From a checkpoint of a small transformer trained on Wikipedia.
Size: 15 layers, width 192, 3 heads of 64 (1 for keys and values), vocabulary 4096, 6.7M parameters.
Each number is 128 + 32 x the weight over its row's rms, rounded and kept within 0 to 255. Layers, rows and columns count from 0. The size above them is the row's rms in percent of the matrix's.

# layer 7 MLP gate, 512x192, rms 0.171, rows 391-400, columns 96-143
size [102 103 100  96 101  99 101  95 107  92]
[[127 111 150  60 134 161 140  95 144 200  88  53  96 119 100 162 127 101 133 132 146 173 108 164 157 104 127 137 172 147 146 151  84 149 141 175 186 137  78 153 155 101 121 136 170 126 146  89]
 [100 160 106 120 154  78 173 138 153  79 144 130 116 107 136 114 164 120 146  89 146 139 175 100 157 175 137 104 142 105 132 101 155 149 132  99 181  94  90 112 104 161  77 140 151 159 114 143]
 [ 92  78 126 143 103 144 136 177 133 129 116 145 145  89 187 139 112 100 127 179  82 113  86 191 134 139 155 113  85 156 125 132 118 167 174 195 113 110 113 195 120 137  64 129 121 126 143 127]
 [134 115 111 103 181 135 132  78  96  94 126 107 115 108  95 160 149 127 111 116 130 149 200 172 147 101  93 166 146  57 164 134 122 128  55  95  95 154 121  85 108 108 101 160 114 156 131  98]
 [111  93 209 152 180 119 134 139 149 144 116  96 105 169 112  64 140 170 138 132 106 121 153 147 129 114 106 146 173  61  77 153 134 122 178 167 177 119 153 123 181 139  48  95 113 151 185 127]
 [133 137 127 172 127 142  94 177 103 130  59  92 128 116 123 183 130 128 164 140 171 173 120 102 128 116 111 190 148  89 158  88  92 113 111 155 155 135 145 132 108 157 118  92 121 140 139 166]
 [139 104 125  64 110 121 198 194  45 148 180 132  98 187  79  84 126 112 168  96 170 179 139 160 133 131 132 125 166 121 115  78 160 146 106 152 125 155  84 102 138 119 163 139 122 151 172 138]
 [158  71 161 144 155  91 120  88 152 101 168 128 145 120 141 124 108  82  94 142 160 144 108 124 162 148  87 146 165 174 145 124 189 161 133 149 146  99  91 131 106 134 121 146 109 175  78 139]
 [147 163 131 102 165 112 141  73  82 147 155 176 103 142  89 108 161 133 121  96 131 168 162 124 136 143 114 101 136 122 117  74 113 112 101  97 183 186 114 143 143 115  71 186 138 150 127  86]
 [145 140 105 177 123  87  45 140 134  65 144 117 162 134 105  99 188 153 175 177 160 139 141  66 101 176 110  99 157 128 120 133 117 132 123 111 118  68 187 122 154 222 152 157 162 131 162 171]]
# layer 7 MLP up, 512x192, rms 0.164, rows 391-399, columns 96-143
size [101 112  99  98 100 101 106  99  99]
[[190  70 136 136 107 178 134  97  79 133 115  97 131 132 148 112 134 176 165  75 150  78  84 141 119 143  80 115 180 158 141 114 114  80  73  95 184 111 123 150  94 148 166 114  84 108 163 124]
 [160 162 197 128 110  98  73 141 139 111  93 181 122  96 170 102 113  90 121 148 146 128 130  98 122 186 144 160 158 102 111 167 136  80 110  84 118 161  52 163 149 124  90  90 101 166 172 165]
 [100 185 112 124 114 132  96 159 175 132  72 147 137 139  81 126 149 128 103 123 152 119 104 113  66 171 130 147 173 107 156  72 177  83  28 171 122 151 109  97 124 112 152  98 133 202  81 104]
 [ 96 146 121 113 138 112 187 245 108 100 101 133  34  56 123 158 152 150  95 147 100 158 131 156 105 127 122 157 135 143 105 185 154 140  98 137 102 114  98 144 110 159 114 138 166 133 101 147]
 [116 144  55 112  75 135 158 161 122 134 159 175 103 144 135 166 126 134 139  72 113 217 147  83  83 133 105 156 123 128 111 133  92  76 133 136 132  91  96 122 182 139 113 182 128  79 101  93]
 [102 169  88 129 116 115 145 169 142 160 139 130  82 147  74 167 128  92 119 129 152 166 128 128 104  91  70 106 137 133 165 104 126  96  97 108 156 150 125 118  91 130 116  98 162 145 133  82]
 [112 145 121  98 160  91 102  92 178 101 119 111 139 108 130  60 119 121 143 130 102 142 117 111 130 111 169 121 163  99 126 132 154 140 136 133 139 117  59 112 119 148 153 124 137 118 108 146]
 [121 132 200 128 116  61 129 109 150 141 101 112 170 117 133 111  68 149 117 159 151 106  94  92 162 120  67  89 137 175 120 172 144 114 108 146 169 113  96  95 139 139  90 110 105 132 125 135]
 [137 114 161 184 124 185  83  91 158 118 161 131 145 152  94 123  89 148 128 133  88 151 133 146 111 149 124 169 146  98  97 165 116 135 112  98  87  50 106 129  92  59 105 137 171 116  98 150]]
# layer 7 MLP down (transposed), 512x192, rms 0.16, rows 391-399, columns 96-143
size [101 118  99  96 104 102 107 101  95]
[[117 124 143 152 147 130 172 127 140 117 148 141 180 145 130 136  70 120 106 107 166  94 125 123 127 112 130 104  92 111 141 124 142 163 104 176 135 115 117 157 114 153 159 200 124 137 131 112]
 [106 189 183 140 116 135 117 184 150 123 174 165 110 119 142  90 114 119  98  71 121 136 121  83 104 119 142 149 131 119  81  99  59 124  63 142 132 129  73 174  85 159 138 163 158  93 141 157]
 [ 57 164 132  41 153 126 137  99  68 103 142 110  54 126 104 140 172 133 114 122 144 188  69 139 113  43 115 137 140 101 179 120 166 124 126 136 123 134 142  74 130 116 163  84 105 150 114 126]
 [144 181 141 178 157 132  94 155 127  88  94 104 154 135 122 157 150 157  63 112 125  94 135 179 137 136 108 122 126 179 156 207 138 120 156  75 154  67 125 134 113 116 155 140 102 142  86 163]
 [157 144 179 137 158 147 166 131 157 135 125 128  80 170  93 104 111 156 157  99 139 185  73 135 129 127 117  73 173  68  71 101 147  97 121 128 167 117 139  87 168 142 169 154 145 124 117 129]
 [145  61  76 114 156 141 100 176 124 142 177 110 116 188 141 113 109 118 110 169 151 144 106 152 135 145  97 150 155 103 132 123  92 134 152 148  59 137  75 136  89 134 114 107 134 138 116 136]
 [ 66 153 155 110 187  94 137 116 135 143 127 139 164 120 128 114 129 133 127 104  82 144 132 115 183 124 144  87 120 107 107 124 169 170 153  77 149 153  35 155 147  72 105 114 159 100 115  90]
 [100  81 136 139 143 130 138 147 134 171 172 125  74 132  87 151 109 112 191 154  67 110 138  94 129 143 157 173 135  74 145 107 119 112 120 188 123 119 128 214 132  96 128 109 148 122 129 119]
 [127 139 133 105  91 154 123  57 161 152 132 118 187 145 108 103 121 118 118 144 126 142  95 140 117  44 144 169 146 158 122 191 106 150  98 102 144  98  85 146 144 120 101 112 138  88 116 130]]